config = dict(
    d_model=96,
    positions='rope',
    rope_base=10000.0,
    attn_scale=0.177,
    init='normal',
    init_std_qkv=0.051,
    lr=0.00291,
    beta2=0.99,
    grad_clip=0.5,
    warmup_steps=513,
    decay_fraction=0.932,
    final_lr_fraction=0.0,
    train_tokens=157900000,
    steps=9638,
    dataset='wikipedia_en',
)
Each number is 500 + 50 x the weight over its row's rms, rounded and kept within 0 to 999. Layers, rows and columns count from 0. Numbers have three digits each. The size before them is the row's rms in percent of the matrix's.

# q: layer 4 attention query, 64x96, rms 0.117, rows 0-63, columns 48-95
# k: layer 4 attention key, 32x96, rms 0.115, rows 0-31, columns 48-95
# v: layer 4 attention value, 32x96, rms 0.124, rows 0-7, columns 48-95
# o: layer 4 attention output (transposed), 64x96, rms 0.128, rows 0-7,32-39, columns 48-95
q0 082:497466512458491500436601457539486534458460432509516460538466457597581413503540473491490452421508530572501422597489443484508585489465495631510477
q32 142:513529429542572568485500541548410518598600444564560488556479485500478425507522508542447453471416463546558454462544412427450392505479493497477518
k0 115:582515415476510545429520510440410493532589436499543424547445447520533436402586516534441582531489538539566448458596437458477480498442506538513437
q1 089:523589494568426537525478525439529473545502577508560546456456472462468513538452501433582550555436422481508567467516520452502427569458490371554516
q33 081:500527453447488555535527482525540527513483485450528499479534499558495396460464505473542522516477450478457517516439487517432410465528544491539492
k1 068:533557487473580542486489598507448501552502485569456492567501504479519458475550581498556491541582509499581491528533458505492384555474453497550484
q2 073:546481526468522435495542573602549497468495523602525550579473578553564548596609510514507431440486509527543540492469498484479394524539467501531468
q34 070:507415516493532565567441548500549399501536564504494533498465537480485500499481568505531554582502418484479527465454535538516484449478459460593555
k2 078:590418414590500486437452362573511480496560471539525458534481510615470472560457430578446533477560473569581477585419462474407497475497470551478475
q3 080:464553526554397485546483554465525452512467519444492505511461501456504512444487527455536517504455469439532540492466535529499436590486500414499508
q35 088:513497486486466517482459498481531520470512501494446487528573504417519477450550535511558552525510462532453498445469522526441539542530578521531548
k3 091:501593490596561474456468549492530491471491554588616576526403552449474550524450538509448459499561426481526612471592476454517524533561434478490514
q4 090:499543450530415542506558535483449471549408563437552529486498471521447501489491478490599535517457450542523490502488529549457490544470494432559436
q36 086:531536405479499521432566535520521498527437503494498462557576413451456460475515541386585512525499510524618527411445508540421434533557436507621578
k4 092:418512516558471452483472528510592501507476571551497560473638508544442554464406508450494488529569491469513506524481450542502423554538477537455529
q5 102:517592485514478573543492555463462464497511507418518502402440445441414558481519547454539440505453429450545568456530577514512551535430537468566558
q37 090:407439531499463516497459527580578505435436467543441492413541483407428403496496428486518486556451527608571521520415548599550541546569540511542497
k5 083:476561516510540519512450574502477479537445519516529544458523478469545564488414540456541522541494463382484548552479502438508502534485563353481467
q6 099:465585553528509643535551524470535530442376508504512486481497507420494545503478492444605427482510460509451561537462573442569512571522511456583577
q38 110:460482581522452472518481533462536526448440566478430566468542573476445575479453517449530452520512366442444575540507604531571551495550480446538523
k6 064:477530505567423548398491513543485501465535571526506432595528616497446536445446476481476507510542533489556585460559443520556464525504537491498497
q7 086:539532434565500501495498537454572494443510473566524557462583553505432477518571482435551479489468467547485537583516540494450447597457400446489544
q39 089:465555476421441541478535572468613598519510532384544439444534491497550511490528479497581494514460537443450500593480522528558514538477563584519543
k7 089:505496435475538516472454525432465396481530397524515563535512528456641474469557559481471548569611516589561465512549498514479468504490477543531535
q8 090:453518493601458598481448493426526470478416495538572559487496505493453554520394510443533441467444502514529489563526520452589519558527458440500527
q40 105:439502542487472538635487523554585504418476551413464539500520524437422518515423485393521489535437461448456586517520568576571573528515489473561596
k8 132:390552553538489522505490520550581543423394604518481561459502536531438548556438499453504510479502462430490601521498525503558444565548519425466485
q9 121:596460489476481485448514404473507464503535435503558528497453454453622381450568518574434524467515566544497410515508506490507529448480451617527471
q41 165:605457482509491525426509428498427532582561454506532482579364405511519399499564450492452500442451448544574444539471452442438516477477460532567531
k9 063:501529524452454473540525507525508455499406482512443550526534401414495574573530538473524504624506504459471556499546551541552462540524549479341597
q10 085:510465490508542552598481380486442510557479494498435523537527411467575539483518396538525517507448551533487467524441533533576466480494499560510517
q42 104:514452421407459540460537510461514527527582529499508477579483499474466490459578486565460488471464444555541515424526513468543552588450472479605407
k10 096:532498558416446488505546593503613558531454531465453545552470550504447501514536499464596552426554559558530554539540556468513546491479450435520509
q11 095:493525562439472530443557436419582499513488524492497555432545528499532481512528425523569522523508528515573467620395596502481467555432484541643461
q43 105:554477443396599498507492454448539419467475440591482495480446448380435482548581537444486477460498536448588497583492494493538554466454526500426475
k11 094:530529423464469469460472479511558406554597507456551512528438469447461589501551393617514516502484507541522450545439501580443547470514446487502477
q12 093:589613496473510474572500443563496594494450489580456530546532404480426550521531491504502479421628422573492491572542528495436556510521525479499501
q44 089:517432543504463396459598470530459479442524422518540480508509488509459568429515520615455535544562541549441396467445536569483535479473607466531496
k12 090:465505499469311464512443521486430497574514518457503551442429439466500501520500532475506510514553486612435432442448558464558495508540471463411535
q13 095:450423532519550437542453523522521479536594486411456445499488519515554474458496483473549600504468592490466464421553564555480506466550409461426483
q45 105:572458488416373411483472494509463566498494485398485402497401515556538472493519560450485518474458480547448497485544519488499448499517566594526392
k13 087:506506574450529482588477493517588578427447479434438495474546552577442488520446540454492428497504448517430467486520563483516481526558513393428521
q14 104:507541476388549535527572545479441545477508500573525523552525523549488508469591570484466518518480472424587471574454508492520564516525519528511495
q46 095:420584522462494508485526396468475483536518476484528503525449578489459453526573364484486491456454389530572521488511520394438493489495531493480429
k14 102:494505564440478570471527469412464501442524507509583578501493633476538539524404568471529504578484433425476593545481520561590512508515491447493522
q15 096:462511524572371513556513480515519462488487510454434455416469511487507483446580543545390496508575519534478541542519411578483503446495570545467663
q47 097:508523441529506592493448446560494486512490505510522443561403499548450535451551377534527467484465498568409527471492345489494504520367520454489447
k15 090:437566482487559448525433554555581438474414557472522521568444603506512426507496487571517518520531467487522535509409504552505459450398487464446413
q16 128:458518531572454535521445562529538448572510521512507551477482491448506566611441544436600494532483447453470549491520514457519447595505479431505586
q48 100:426509572493475470534498474480547489436447533431492543476536566515497523477476547455534562603545585444406526534492576641496577431548485506511481
k16 117:561454473544440529420550436492463542497541502551579479526409497549531482447531406591397496362498501504570441461467425443454499498483476491531420
q17 062:495464489450443484442401542473496528431490508582515575536629509455526467471529363455473528468491576453498526434472540545517473449444588389545526
q49 128:419457574434471441522478495442540412383432540471433472485518554491473586474460510429553552610539490438437529530446527601550609430494541521464483
k17 112:451566543538418579513545470513524543500461585524442520465522520496417588516464471450511465483527444393485597488519546481569540534572538386490494
q18 116:466573587499438552590503566492463455515437533526530556491554542482447640474501544458545504572526395446508571451523599539563465547551555422534550
q50 105:406499525468479463504513529532532479421432596517443496425569582456456501522507540483626546491583606448448587554419583571556583465460530488482489
k18 089:413465512493523450516473470532614580466482576559477583517496499579461495624497487483556486453460491495442522561437530486485507450569504488426489
q19 083:453462480493420490445443460448563478543481549526435498536455481487506484527323419404564500533498522439438564485443477530496423476490491408498505
q51 112:391480544460463456578434544514579436414438560443474508458477517452427522492472555453608488573486558423443519500466528654569553470474519493472549
k19 095:443515506503435510518502521452519502454466537497513535465529523483450585544459464467523488487510486392491574497447487541578547533551554409541534
q20 065:510509434542456622545446457494497544508559519485588541504485488396471578585417506488597469559492476499481513544464461460583548503503498474476445
q52 110:445524504438509504627437550503586400425436529461454478449510590447456504465452573399575483580487564424494572592488568595540543461509560499432499
k20 088:521531517511459429505505497482532577430439532547476517503552557494454627482428447481497492460474504494446561485439537470529511554540516390521512
q21 085:433553477449502555547451503436524476462458545501454469556546559537529449496549403503494527516389491449546514440452600573520408529466544520609464
q53 086:541503505583475525432558424491480465511496467552481542591467454639509559512477448495449488406496489515428484474457472508408430488555464453531468
k21 103:615516463442566561513477582493455495501437436458561473497538484400497472489493538533535526577533408529446499498507501498534414423443477537630535
q22 084:520444458535509487495443496495413401491496385496529550433501444501506586516438542528525490549442560531515542533580421538535603403551483463405567
q54 081:470541506432525467428388467519474537462441553509547556466472453529582490510503477505369487452474614530536553477464458493535428489476521569385492
k22 132:580461474385539432446556515553397543548534426489484475512502488416632430490549520555520487494454585496576460412583470485433526475512479521560438
q23 120:492445520469449538477515392451419531515535467493526485544463476631541457534522402570430510515464519578533416489476398511458500433446490624457441
q55 094:573506448513486510537529455549452448591587449510541492452492471449532445458513546524377554470484484621542457455578496443413466524485543476557524
k23 128:605487417434561478497511476471421514548557434483511446513466424527555437443554535533426537515497560582549421438554488514448494477469486577522488
q24 133:433585516600491503504438538530555496504426582508472516488583521464421552543379491437570456489505417461489585492530532471581410534574542433530541
q56 145:430521618507431461538466530517549494432397570527408532446476501485432541548401412419542495509493461429502565491394530522557601514493551429542504
k24 110:572510493518551494433500447453454517527571465513542456543451501547549409453527500530457530494472511566559406509514449471450458541468500630457442
q25 086:523450362483463466523550486516502423481475495386440476461542488481534431455517474464484481492530500435558454609427454571518517468419399588543443
q57 107:630483439470428499509504447490447547590542457491571539532450446503607458501549511510411507454447451574566447534466448411423495466503509490414461
k25 169:399548532498478519561505498520619526428419563494473530467554553507426592550428500401572433476479480431478617535464538549546534539567503480504549
q26 100:471504571497564455525489489468539508519510604563527633511445600488441460495564433461552488552551481431495535533459485470532519463451434480464490
q58 100:546481604404441554449488502500515480507483546531508542495606470478458447521536502518537530592519425459501504579532526526528493485434532554544482
k26 085:459473496522590484467558394437482494493455504564541513546463549519504463473503480518477547505578463514526445575457534582581432574527555559522435
q27 084:450510577450453607592545519463513524510454508489429512460558496481498541532484450442340526529404456412489530475478539451589466574499545542510585
q59 096:426409467550554468430530596504510499466514520471468526337496499576472493531501510463535449445421530460546516501469429486457518384497446605492487
k27 098:587493420510532474525523544411520444486549486468539440577499437497580510460562515574469480419466525514554426442493463468507421532440505509515443
q28 093:546500446468513480600524459491455526557564392492441515534435547547577476487527417584385498460418527584529520472500498507462543566490530538533482
q60 105:593489516519511561455524476554490608496480469469486510569464344542468515478474537534483475471436522538511489490546492558523492512529568542429556
k28 093:444524497531564513600460451461504513508496543459520568480473533512502579529502495510502509480561458451490561469453527450491484527576516372491420
q29 088:561546456507470407418487425509539507483498540492485500618514523496582524472535472583396573487627413418513442426529494559553472454573527532563499
q61 108:560494459558540579446558529547558505522519505567470565524424457468524416460483450485380548524401494542549507540529436484455544504486468471476548
k29 094:379471594599560484491470525522619501467484561461517563512531544471501540512422428490584603528496542414385554544459498490526500556503559457534547
q30 101:466408478458465424486461519544475472492528449521476487439427554559525558575390491489529531511444502485427495454503546531539522501490348504453449
q62 107:415511541376473530477538491468577539512405527482469515500486557537592514551463581414537488500518518452502476464499603596535483527587538516514575
k30 100:610419435454526510586565455604463511531524433493523472559429489481474442509551531527417564504459540600577462483535487483449484518437447569517431
q31 098:541558534580569599528520453553431538550486457477469576498520465425545531492525468596550493450455481483582492546476522508491418520410426460506533
q63 078:443463400510401521501502502520580501542482495443429462485509493449473623526481441494556522457446411498520473503511486519505552563523471539451518
k31 081:538474461417503469488530549300504497557480546457497523515578490550429467546426535553538515440518495594505537512496531508420517518540528541502509
v0 111:538535381524503527535435389426530525530539442537463413422484509513485542498460546521486449410485361479549510479471507471465443503557445487427498
o0 098:463504499505505519501606462558525469439502529449403537464516514505441510543483526462515492414529457466367560527548431568436500409516547479491463
o32 113:498527432512486443466489488455467572518542473532429512519494476549487603529481519551470550502479509487538549499525579443454516526479551448500500
v1 099:521541494480489360500558513513562545491427576537433467607537516499552409511538465502454603476483524508498461450508531514498531458608587505545519
o1 093:521434521505513508534474567546429569560559567437416493510529605494502409549424499454512432483508379548508549571505467512493366497521511467526601
o33 099:619510435408557419507533579515474482475519520501483469512515536523521453498519417543544528586465598473497360491440487598476492641479458519480441
v2 098:482471532509517474506481603525493559543564474519508403397477525506561487525447551484468456455446464534488520495581534360485495593475419442588530
o2 100:529549549514511562538532465456535503480459503549518578626523483440515493455558478442532571492496506488458506489487594377522512507434523471536540
o34 100:534510581498417538456477404498456479521462588520605517484459455535484408538514516517486512408534426485471502533527512415536578524476515379535537
v3 108:447419388550443564485486460488462433501476480426487442389528556604452478457492532504540578497459581452499555523505427501491517569530491546517538
o3 093:465517564500518552494567508509489483465485460537511576519523507523403587489501571468470481444554485470417502534428462499498528562451470541504534
o35 114:486411466513467374523444620521548420457555492489523488460474503532410466421531480447486509567562467498595526528496519610556561455480496543569524
v4 102:502607527389552442420478456558495613521528502443530533497447503472453456438513537461481408479432454530551526531421491461456450533468452481454438
o4 098:420516463563449499479407547450603537524488566507545488562467449572603469499635514416571591547512553485567452495544553504531425494514535512569475
o36 110:425628507398521469433495466389522529556513545493461583522460479453460444338537510578479440538422461495395470496474465509488517556539483455441459
v5 096:544516451508526520478444495503529466503369486564496538539574460421435529475490541438506541550400554502505475457530557544586480500508564569417470
o5 086:506537458434543514515489466518470496495476496460527373513453526514490441448450512593502436471584590591491507508467468482461467414505495432553451
o37 104:559549469477477457498487500533465522488526530488469440475535447458452515500570546491506459545402463483492496488453508490524463497427505580516594
v6 089:477543542557495494535558468549498490553506542544443514586489509517460537442526428483501399408471582518499597510580562443458479539505546549612546
o6 084:505533504436469378442442457553461520520585537471446395469526635451561389513461564510456491533501470413548501593499449552535453500514532488557498
o38 104:476515559553553492503521605606523468538430551597553453496504551600506463534483497501540442520435543482535486491491480421329512505464487561469456
v7 097:448483552581623510432410505504466506546580470502397490550512482504505505543452521568567495579520568489487547534443496530537470480513497491501523
o7 095:479457452446524541593570480455410470478501387529501480437454531500382591492459480525415495514501465521420522465454398528458574542492424459510433
o39 109:438488493476543466417489530529528523582497488493468524514509546438557499465579550489505506507473505469537524563574497462468480444544435523452592